Part of a small language model's weights.
Size: 9 layers, 2 heads of 128, MLP 1024 squared ReLU, vocabulary 512, 7.24M parameters.
Architecture: LayerNorm before each block, rotary positions, tied embeddings.
Training: 137M tokens, 4178 steps.
Each number is 500 + 40 x the weight over its row's rms, rounded and kept within 0 to 999. Layers, rows and columns count from 0. Numbers have three digits each. The size before them is the row's rms in percent of the matrix's.

# layer 6 MLP down, 256x1024, rms 0.147, rows 235-255, columns 64-127
098:521589487454483454498497537553453548505469505533458483528515539501518449456474484563401595441469515525522566468521516555541509511516502552466428498413471413531510532496603480557465582472499465
100:481496441477467526498520443528554474541496500488550478544479455428483536486498473466548567502508456481447456469492466528454521546495513517542529518514450507502480489484549512497462502484500442
102:481496473492528500506567490514471505537514513510536530519510507474497595511458515492491475529521521489476514495530494508532545564496560553555443458517538480526519490527467412486483483506507486
099:464508487540528492498539483484484552533515474509495547513474450557512458521510470509554511491515487525493463496438506458543539526532462514534463510534472505530456504520527502493482440497504506
103:466460542474563503544589610444397522499510485526496497434477504504534534481475535509463501517578487514486439465543544474543482474540472546512519458451543491454496525527481510453476529466467519
100:580531492512445540516534539576455493509537436506380489517497515555502518427441476526545437514428529507471584497619520455480499541545447496471462546534438524472497567549512462467493470497436496
101:535551573518418470460549491506483570462528473514469552526429519499494571544567513507505537594430461510449480509449484458490515420532548504396551505473473519467462522475495506483510525476510476
096:459479467437534483462491515513556545431468492499501509585488475444534470514559513484513469520511522492523511546542530462543457501489538465488453511511486502473448508457544498534517484503471509
100:501515545501464476457539498475422527496598549443528576467448520550514444523512542466468498519558511561473577478538508498505583428440478554486557556511529436483503481519429443470466476474470473
102:559554548544500502474545470477483518494528520568523478482520498556518508481588430440471502558559428506471476469530499475410489420525519491485550525502553522590459501508514515499491580524501450
104:563540544492513487570479523519457558465495499535536504490472516476436427607523522489469477479491561463489504496513518480512521502468453523536490536404532546445497483504509537467496459491547438
101:522512481489447551519443522521493525564441522475498475477429496466470480495488514495552485526447530532504486458484485449494524579515498516469467516459483525475555527493519479472580532476562476
102:500537575508494423527542511501476549399522535505423471529472461493486526483452480505484488504500533456493538541521501462444553588488536464513525562462498439566475561469533518438462515568454552
101:548514494474597436525513523449452484528523575478483487462464503483439444530519461541490484589481485447551443451519494479557504546453532527503475532483527472464510528464475526523534542406478511
101:467423562536531484526516582451495519503456520477470493578416493421556522494479419543584488571419468527521508516496479540488401464515474517499552422491531592466514491537508490412532453499519465
099:516511468440500499486408499525581475548517499436516477504551446532462507534430452532439495507548555510550506545478585519566431495534531500554471514542424501517466594466525482451582550478569514
101:534504589502530489474487576518558450431548492478471479472432530499557515527534492549442492505507537529508472544568493484511510468529566511429515457381457457510446486527500495435524512452471519
097:456496525455531514532483545492526497448445467477521476483508414590513472544477422493581548526494524516497494522488532436558474594509532456519552476466558474468476555558468484540494484488586553
102:526478548526466553504544482486480514476483492408491494571495525526568476534496487486474474523489442419513513496452560553511494479458514488516554515448461544519476461558543475529477472484552411
098:536553512507485510492524512499571534531478531492513514434368512463512485521492474583450573503419473514582558524475504520548529456518493577508516452592518484490425475506457523478521514546523427
098:463516535427477436528527445518460517474479431521519453481493415542493497506521503457546520492544526474483480518463466474442563462477466531461468523474505498544514511531520437456517454481459421